Part of a small language model's weights.
Architecture: RMSNorm before each block, rotary positions, untied embeddings, attention and MLP in parallel.
Training: a variant of Muon for these matrices, 102M tokens.
Each number is 128 + 24 x the weight over its row's rms, rounded and kept within 0 to 255. Layers, rows and columns count from 0. Numbers have three digits each. The size before them is the row's rms in percent of the matrix's.

# layer 6 MLP down (transposed), 512x128, rms 0.0476, rows 443-511, columns 64-127
099:151101118096142127113098110103099106097142157115087116141093112128068119139144116102088137152109159112159124123139158158111104131148130132101126085109114147100124125134144155133161139138168138
118:121136115148141119125090121166142157125161137132110160120086085130143118116157177171146094120116122092125154145120126180115111116153150141069125097111145127129122141129137183116151145112126109
104:171112119081095185141122124146120142124136113170164171129168105121166129142152100120121104170131093104127127149141146105127109107113130114161153124174127108143128102086116092154164114170115119
086:135169154129143148133093183124138146114122108154099117207137157100117146119099124134088154106153124116162090142133110178114093118178127115190144144140140168140150149089096128120120141094131123
137:105103098123173115075128091090119125124120136133139124165110130105114141137147116102196133077138124182144140100112127141115136146164115138152190115127174104152110102146133163116145148153113137
064:095127160117096130123114086110132103093119095125132122086144112143156107114138114152175121123168130101148137132124179108124110168142132120113119135112147122141147127101082118127106105115159111
107:109134142105104170133077116129138105111125182127123099109133130176132101157147151128118138128133157137151134090151132101111144182135125138120109116154154114093153124145164123138136102090125109
063:107121120133182152137142170137148138106130101129158154139084166096099144149156147093107117136133116121160102139104102131113153139134132135113139120145155096128106151100162097137094113154140131
110:101145115120167152137111128144158101121092124127145150151199090163162144118126158171159089130133139135156149127135142197120151153150137092129152163153126130155095165144138099120118140136096154
126:151099113139117127130133136115170145123117130169133156130146130143137140109132092153139104130122155103107129137111147094125128165130114145111130100102096111147107104154136118162102148100141077
113:160087131082101203157122156130155110136123151146100117153119091132079107150127140136092090096153111156103110133130139127190130133123107139146130141104142141124117138133149101113097155116128114
112:154141117143181132141109107125113115169158130137160151118150171124150160116151160175150114113164120149107148112161130117117143129137158152143161129134126137099104155137115117092107137110101100
076:101082135164130143165117077149108101073092181095116144124099146135136128143149119178134138128131147131144140135155165136161118103152139131141112136134105102133136122131144149109142120161106113
069:158150137145174173118088086135172133134150135101118098117113144160128136179153120133112112151127133152123102132124133151065140146144106102068126135129087102093153149127072124124114109126136110
113:135089095158150088183123093143122117153120132075093085135113103096168111106150125114139119137138088128122165168122157130174127134119160102069094163107090122113114131154144156133151127120087121
091:151102151086152116143114105108142148168163124134133176118160108140132091133114119132132137134113148095100132125143152147133144122143144126095109128122096199193150132135146127103119136167105128
085:142094133145151164158135160140144126087117149141159144143123154148111127140161158132115106140153129113120111121157145079109104108101147136104151116124108122127160141095157120152124128140177100
091:105145156137145085120151149140146094127124118097135132102105156081125143105081121163140156119145155121174095148080137132112143107113140120134121155132110090115125141177107101099135111150087147
106:131138128123116139099192148098098116144159115098117108087165136141145115124117124113119146144146161112165181172118106174127114155119170122120175133092103099108148164104118133113095097115113104
106:132139154118145158115127110157108097138119153145157106164119133171155108164075139104102105111125078140108173100110163087157109081124139128116117128109142130169113112170120083125137152143116112
110:129129138113140118154125116142135153142124071068123091135149130123135153121122135118150119131149144140141168130149117131131105141062160102128118114102116100120156102111093135091106142153124147
092:064123144094127117131122204126140104123159176124127205139113103153137087140097146111143110129099131123149099165117111141089145109153114148126148151122119108125105104115128115137120150113126103
086:105153106158080127128108184148131125096133171121106123162117124118088112160109170096184117092138088122124111154127133145174121099092124146119109140129131138093144156117173162159110169108130145
108:102132136084127139137119116146117086068157114151125165152112142124123138116159109146119101178128118128121123106143143154116132162122159105111169169126143126110153127156120148129116115112081104
107:085147115150114145098100156137114141158109145143103142117111097096153115085157143123145125128161127109169128127088139124134130133120121142154080100146119190126135062138133122128144083134133127
114:159150129161155131109116106072121140102163158094116088122114128155124159151112119150122129113099141141130128148154125107133132116139111152097104132097074140133161122096178157139165119122096102
084:114179123126130166095124144127136088106096148091143131143148127152132129129125122103152171117163155155148136121113099122126141134074150138157144095136120126137127122110099126082144119131124077
112:081161128140110119127133156130116115163185167109144128121112143144129100144136181146115139113119118119117138119100097140120122082104106131143131133191122114133156114101146102156146156129106105
116:122104151155137121132137159094108170113127171102135147097163128130131151137076098108145137131107143094090104128122097170097117147078157114131156138138085179142129123108161106116106105105112127
112:147156093098104157166132137132148092129153151118130107117128090111129112103127162139121112135138118105116140157140151139134104164150096096109124127146129103092134134172149118115140105121137116
109:107101172198146106160143066143167140076128144176143118118124125132131097111145126147147105129138145124118107136144146155141127136079118089095125090107097143155110146113157137095107117133160145
120:106081128097132154152146071112159148115150098114133155127157117109124141111123113122136151132128132145156115130119166166162162190090115112119142157116109087194131141135157117140110099134172131
119:156105146130110135161127165110162099091164128091091150137148099104098124149124141129108123147137120108152093112134094124133180127099138108143090187156130175116203142157163132166119095118145122
083:080143134142137113158140140088099136131115141108158150113145152120087141122124132136108088100129168077115160114122146163147125164168146133143152118163141110155126151141110123106119121112137096
104:129094113140096113122134088143112117155161141116111133114165096129123111111100119106142129122140152100125123125131141135169144130118159160143163165155099142160128133167146082154113129164123112
102:122185212138128178132181152120138163145169103109090094158158120128117124164166114118089117120154121139146152160108131140121132150141130131168139141109105147115118137115133140056166166112130131
122:102160153151118122164120153103158116115142150123129101134145151138138069147080144130115119137155148094144170123139115120095158115165155151139117109107181123150060118116124152157143134135137145
105:116118095153162139135126157155112131135095168138143169132135119147132149132142178168108115076139114068108147122133099138177099113155120106119137101129120096140149134143142148130122160121118129
101:136150155093121163119126127145163134139151128147123138126154143092090118138165126075121116115158117093124145170123166128126080190126122129156161134098096160135160096141141121132110158093124119
105:134066140136166153141094109149152142136172154143113125131094129157070088166130098146120135164119132125153168130140146160156137102168158111112122134156105133143133173159124141106110128133164150
039:125122085158127127173085146120139094156145149159148103121142134129132164140132109158159141127135120078153109131168151164116138145097155092139120158100107158150132155132153084107133096097141105
092:181135145119171089162112083128147137126139116156122160140178107072099112108179105140146137123165126115121124184165106112093172112100085137111143135112159138131144133135105141163138125133096120
091:120132097172142151124132089112119103182088125123151174140173107158108130116131155112114148166158095143122136118123134148098122151114178097098125140129127138125115112094100124139168099102121136
101:130124131149147104130127122104141177170132143110166154155150135139178143119170154135178124139108153126115162125137132129100130123125138128095100158113069121130136143127167100126135155154105134
127:142118132179137107108102113151091102187128132133088135133118121156160108117156096120118169113157131170101122090111111113127127121153162149103097141141130156133073126155146129181138134122135121
110:123119144073156140150131087112136156105140175114119123171178132134133154108113087124154126137174157125110130159151149140114140124096129147133139121157104180116132126136130144119112116154088128
115:135091111117113092152117178144108125119171140146109111149186127128129140098121115119108128135140145121157176171149147139131136120181150107126128153110119112102170137121093127137130101114079136
125:137149147112108123157174210126106184082128153110124095134110128175149137129152094144173080164161129122154122143142133133161144128156147103159145111190117118138109159146138132090149111118133133
085:139139139118156088157132102119095132153095131143147156150133114140119148174121154162098174183135134107157146122168126140090142172091133135123153141160117089128159149121156126122089117111144141
099:160128159115121142170148131108117145106115147128114132137116096153111185105126099112084122156095136093125113131143077103110115143093122101153135110172113095170105147088095121106138154137133092
056:122161136177168113101107122145139117131126115192111122145101111128092102131143136062144138068144100071115124096147142114132131134151173134123165126093151097158128128137138162135151126118111120
114:105124156167150132179101098108152133135153143132157135125115091119119194148122158157134119127147136132167152121156129126129145141133128136137130145116102113153154111106138113156096129116110147
090:098153132097137146155129117105161094146124148123101151086131154133117111143113191153120139129165153099142117133111160122147124143146118140159158123126086141145114112192140115182142109145124154
134:137128164107098086170117122157141103110141161100117144163116141159133123143119111126151131154145144104114135169141122123126112134118095152128123175131134139095103089114134116085157094114131150
112:090062103097129184121159155115098134124144120099133144127129121104132088138120147140111134127135093133128104127130136112111120118122105169103122094093101165132143133150088122149136137152122093
095:092124132143128096119129080126105102155186093134145197140093139126112125151108106148103126127133094129109130101166133101114132138163100089134128119137130131115057138131195087152134146123150138
115:114114116094129094168158034107129106119109101135121161145090127101097120141099142156150122137110113131171124135126157111135123191167159082117164134135108130143128161171171122129157115121178140
104:116151098124183144126128082120170100102111101102112098145148148134148154153111121124095122181116117085116057119122147110152152136142121118184138127158139116149144137154095090120162124147154118
082:167106143094121143100069118089147120155115142124152131156152121175121168103138156107111136121140165069088158105140135123120157121117118103109133118106162117105114137152103097086142135140125088
042:137109105061126132136089099115184162138147177115165180152136105153156136092113145085114130126086151137126102132179115145106155109091145121096128073112127136141141145128146140127143117134162136
137:107100111117164112163085080124137148132122141149129143148152096126100122121101123140146122132175167156140167128134143118131115084116135117112125137131063130087106128138162123121153128158155092
126:119118148117099138112119157104133143163095117132137107131097148175168128143124119122102131156165076144112083102159088148142141148161074117138131118130126149120106116139103166144129122167099136
094:113122134122155105160149168135113117091151089135168119154182116088130114170113165131121127134118164159125144107088120130136160148138093109142158121099127154125098157076091113120104141133132134
112:149093135116174118118128124135127128087158130083119140094091167124124090134113147123120148104101125090108135094147115145131113117135147134135165101114147086177125148131167133108148162153096115
064:062143077128124131083123156096154127107163127152117121125115174145103115129135180122141108130142149120151157149117127141122093139191164129152149117139128132099129078087174125136134124157084106
117:129108171107127118163155152101185094126147115127112108104112145142076133131166153178114106135139136165135142156139165104146070134149138114153175105161115148141137132122142172106138143091121141
113:120123119162110081160106161100166151136158138162142138141115132118118098163140113144100151110130147103107124099112115174111126109185137091126137121090128135105135091140148175123130127115144118
090:121087152087127125150150118140131153141096149141074133150112077108064120170136157144145134086072089099109122139151105175144137148141143146136153106102162147115111148129106107134134112133086150
117:127109138115136116139138141116114098110110115114163122120146155124079141107114136154123164119166157116197135139098129157117103089102149122151115071136118104097129155128128119126136126100121135
# layer 6 MLP up, 512x128, rms 0.205, rows 444-511, columns 64-127
122:155143100151123166122140175130175113165097096170123090120101113140158101098110114163160083093149126111141097107133126078144149138147105132100145117181103111115143121134125144148160137122147096
105:209136121147100187128110132138112116143153136191136154141141111112145126153183119109125118130132138083125161160121125091139151099119138164142158132135132110137102123092138122121107113168135120
091:131124129120091160103106131153136114161104104074124140128154121130128123140123097088138163182139107111155104091152104129115084112105095157114088125131120135133114143125113133162133072157146119
124:111117117116112112087142104143128141090071131178149139122117153125146126107137110102143145113148155139122121167133125122103142101133130120129135115146163142131112127118160143122137173085115139
066:150133141130141141127077145143086104151093103159144139095138145125147118096109191103137124102111156117117111111132106104137158145140088107189140161172144157150130118108134120109074128089147107
107:159109152156106165140146126124090121124114145108127105142156173160137084189116139112139138105128181135158111097145124106104139140143096118083146116149112132122095133126150150138090095097119098
073:154184104131141115106116138150105132108092115158174125154087129170088107134099149146127155163123164176132165158150125134096149113148127166104098130109128103113146152122151133160102131110138164
107:116136163122101124074118084142111147118108134092129101137144110161110117142129158143083127159148098096111120098132151137084130119110151107111110153185097158099054158095109145129121098112142133
129:154106101142146116117108129123152115123108094122102083108138138140145098102161081144144113156083137113145147146139143109135121117136153159137095118132126093109079104173136157159141140124160108
108:193132107081115134143160084163104161142115161125123116128111131129122117097183165116117173182131125146104109104160138084115149149116108133151129169127110148145083118139149161114105135105099100
109:083103120129089121134136186096104129116085099117116159127125124118127125150084096096121132157136163094153156127094099139135117119139115134128105120165151096179144130131151133125141112133165163
076:166126132138120112140118174135109135159101155124124143130115129121147128119082122134115075115112146125130124154112151103123115150125107136156079114141090145113135137116152124136176146154100112
072:108127158141107125109105119148116125090131166124078109141124155178113134115089130131084128175143153156132120122077103111156103172108123115096124107099187131121101137098127143132094100122110147
107:126091085159127137170091158135106112142143117112127080123134117093161107096108137123124130147117095130071122155137156124134112107100157121082096146161122119110124151142170138127147124120127085
096:137093188093116144107113106155144076152152144141143128120099110126165126147153156166103166132090140159154093089079134105140163088089098093135120101136114161150134129124158158112087126149151111
086:134110137082105132128124143109107147135120120139126142126122122091180113110114125083162104166145125124116106159114147097150150120134101150148104146099130176116104132110099117090106187142146116
092:109106128190112113084137119175106122099162153131114114122136130115154124149094140137117126133148129171126112121102128080102202125078124136135144144118098140137150134170127145082145125120142148
107:100129156120121113164166152112112107163130172146137072112112051140143117139128146119117125106164140127120159127098153174129132131120129118081113130102142134114136151118120136109098120119110115
112:115171171171069127138108148136137126111108160123123126126131142132157136100115134104143155128098096122167116098140137140103094144130168108077146135121135113080107114147112108124159123131136122
106:115175129101080153128121126099069155083123104155094153131151129156131120125123104100086133174094137095151130078164154134168119159128115091105141132091108148104120171103172206084127130137141123
095:065134146074121141123128128153102120121153163132136120125129136092142103145120138140122124133098119151125186141131127114134128092164131074132124165134109125112163121144067102123100129139099107
095:147120115144154109137094165176134110094128096129099140131128103139147102132116151130178156158162098128137102101114134172150117103097134095119127087133146160103152162131133086136104093076120160
105:122108134152170145145101142165119124097144137155073113128085173102129147121137104089137112160131137140158126126119123146143149137191160136095153131122170094085103149146142138100125112106092142
103:143119126107154145140105139148101114111138101173147157107161130147145142102109126154121139079151181105130127117150125150091128103124143136118084153163162147122140097163145148142155151055071147
114:120116146099109131120142150106108142140122137102117108103172178105140083161123121176116147123127182093095121124110113099109093158111106120130136150060160129125119139120112148136154107120079124
091:132141119129153146140092118127150095120117152148108111103158128103167085123096127173161194127120122158123130126109149094091116091066154135130107084158128140103114116101075135117100132101138185
114:136125075135134127161138164112166117104123117161102133125125119131135103155138137115129106108132188128173106123100098145094100160126115136093086132158120124123111148111099140130166149097120168
115:144148115154122138107124170097098139140076155121124090104166084127101161112102124151133143126158121106175131135114094156132105160098073081145120100112114127137117127114143136151091126124116112
119:154148129101110125136115146096103100059139119104134133100109103154172107114138115096105114142149142148173097126126136175130111126135097111133127091166177119114123159157168140114146143128130151
105:148124107153123130113128181152144105131150121127173089128085165125168096161162152111132146156136179127127090142137119177144113140110081164129091094128127083117112149083105128121138091106124116
121:122133153092125126127120142175127126186119122146152136079150152145182151152130132124087166144154167110136121135134115096139139116044106161141100136143116110143126134128131096100123103130133142
120:145094174131097112154108110083124120102159144138087139137135122098128124098126158093124180169135146148160111163103117100126152114115115115151103167113114145101147144140152126174120110127124141
090:159125122131105153137119113115122124135150168111110108109155104141164089118105139109132186122119148141140125143105175149109151104130115163123113165130127100101079102139119135119116126110134107
107:119132118144082127111136147125069091122147153136140131110138097149103146120096114085142128105104132096122114135113126147161165100116135176124165121139149144092164158162158120138098108113116118
105:123135176109139155114129161155153138101178129166120088092154128113164094107149124121133149115154149144144141141172138105160180103102100134166110151098118138103127138131130121135155172110126094
118:132144118121127121160113119154126137139108115107138101149124115110172068124129175168105096127208129120138176171140136116079146113142138139134123127122181141105134138125127099162137115083161135
112:146102169080101149114098068144143125132176108120090123089170092132111071114100130082118124107172140149129113117136138162106151091086133163143127137150139143120090144106160129096136142115131154
098:138172153079138145157118142140132105112118132144112079104146149129135134127151127136087103124107107140142149163151150143112129147139112084177138152105110154158129122149153119106155174099117105
109:159086074131144175101145107133113134130124149139118126122084120173128115153123139133127162108139139125168103085119155118096157108105112124137131130138137124127125106143142187103118141138124116
046:115121122120127134082185131118104123122158127118160129116103107146150117108117154126113111090171130157135118111115103151140123133154124177159143167127185135120111124099142172136166127127133174
092:146113131144139158094157119122140129143127150155074105137144130078090132084117100132144142159138170130204101145144109172111139102118114123118114096167139087093125139110106140171141145155115089
094:119109099166124133094153122116112112139114162142124142163165104136181117144133160095126129173132110090129169130100126126084132130163161133115172170165145146160117136124163102139097121141157122
103:127103133121109144136141122143117148167103124140166123120159124109136105081139119123141134131138141114104157194136086107152052128110144124108089110134131095102113141119145101128158144116068151
124:163098112140150129123119166164107133163126142113121133127131104138202129136122155139111128132130148185114151131141125131153145097116155127125099120131147132136094129149164128118127104162113118
107:114113112150135155135057081116116091125091117137102101146165119116105144139120110140137123112149140128182143128109133121149114124112114165166077129183151149083193121153157162138117135157114147
115:132128112081074125139142153121129120142121106129150100137185159155109122097134158145131095144120124117162115148173143110118108148142126167155138121141137175102153110142178138131138108102108066
122:123121105117110168102125129157172189164144141088119102139154153124124151120140134096137112160155124139130134126108112102128155087106089121157140101146121102158086152130170135115104121137108137
088:099139159079121116127132102128129117136107156106099154149087160144090095110097145151111129141106111117131134174124116133137112150096143184161096136143154111106152210153143105142122155156159158
102:106142079140100148155097102152105137150142119134114118132110165114100106103131094131147101096098118145115162102134081135115145146172127124149122140159103127186148097137126157147079135131114146
061:146145116122143140164115135120106105163131144131103123134101129097176148116143144123091099135136115130152092105171113172134123146131117108106091104125146101078123162101038092156133119180117142
109:127094128097117111134105081149096153114172107150101065104113127081157112165116129130140135131146106115129149115128112085149082171109123142163136144169096119124134123129154166152162117089150116
089:108084150176113113163101122116139137118147123133125088109116141121083097154140136139118104104136113154138102067125130151145136114114095141143148093156091173111118087096115142129174098104129145
126:135078137135150175093123133151166110142157112083114133133127101070103131121126110107122115161131126111114150104110091110101132108174099132137138122170127123125128114082134131127139127165125096
107:149133066163135187130116152150164144148106147146117086145149132135104077157097141125127112135118133159090145163116131133098132139162114182123129118079158144139159166118128165121150140117154136
098:120127190113089133098102083154148115185138123109160097132157093096124115127135141173083107137096127160129146131136133099088129137086143120114126149136122136110146148116177106171111152162130124
114:148135129084119164132090087145123129150120085099142132116156111088165137110086128133140115125110121119127126166149143101113144113132124108133131155130073125139148169118185072153087142129144106
104:123139181122102143112139129116134104098134137133137130130166123106110109109066162126053134141123101080148108127134095160119121122151123120121082126143128133121107156135092127148170139142147100
088:155088144118127144142100159099088174176098113119161126136140158170129187116136127138095150138178105158115126113107133108143176109125106126173089121115140104144127168126113149098135110143131096
045:149114126175134128163140161157111090126112138145158103107122149062155160147123129124092136092155136091121132123097166107157122133179124091143132141132122140136115142152114125123123090098132138
133:134101089104124145154086124144083159117095154148124102138113125104138136181105147134114150098158157121151168126106112139161110068119130095160151166117079126139128118127149120133112126129064125
128:139079121164122133129128137143145138091101165176104146143126117174139122110126139158141151133149069090111124141141097155135141105125115157100083122111153162115110129174149176081136140103142131
094:125172081117138134128126213168162140153123131091175104153125162093118140136138175150138155132134163133111158128139120125124143146132148147199129166093137124084136125078081145125133103138087176
111:115089146172119123119131114141076095116123123186105119094106137109139117095105132113096090121087139101094148110098149118110111113103113137116123108146114133169161146089145088125118147146122154
068:191097118110134103162119083145085121167103114108162111125090140125142124144103116123131150139133133109123100132136151118145132098088111112156113116112111101138104117176130115113101128149151129
113:132142151151108144113106178152155096108176135129148125097148143136076125075143103106124147140091131114129118065122124137144101118103133122118131094120115101129113151100169149130181146111097114
111:103123143101061152110114100158099135123137126079076129151099151124092109106137121132124148152141124136100119122098126117126110083113163122153081157120124068135111158133128174121125110157111158
093:123125143094139123163139094137098202101139088129094125142107119147077135131123151118122143156095125133119085118126087124094130155109122096149114131147147179132118128133119132110142078132103099
117:153126101123104152095132207100164056164145119133107132137105095121171130133150098142130131124125130123126148096092103120120126137153125094111149134128144145129150131138134139145153065120123115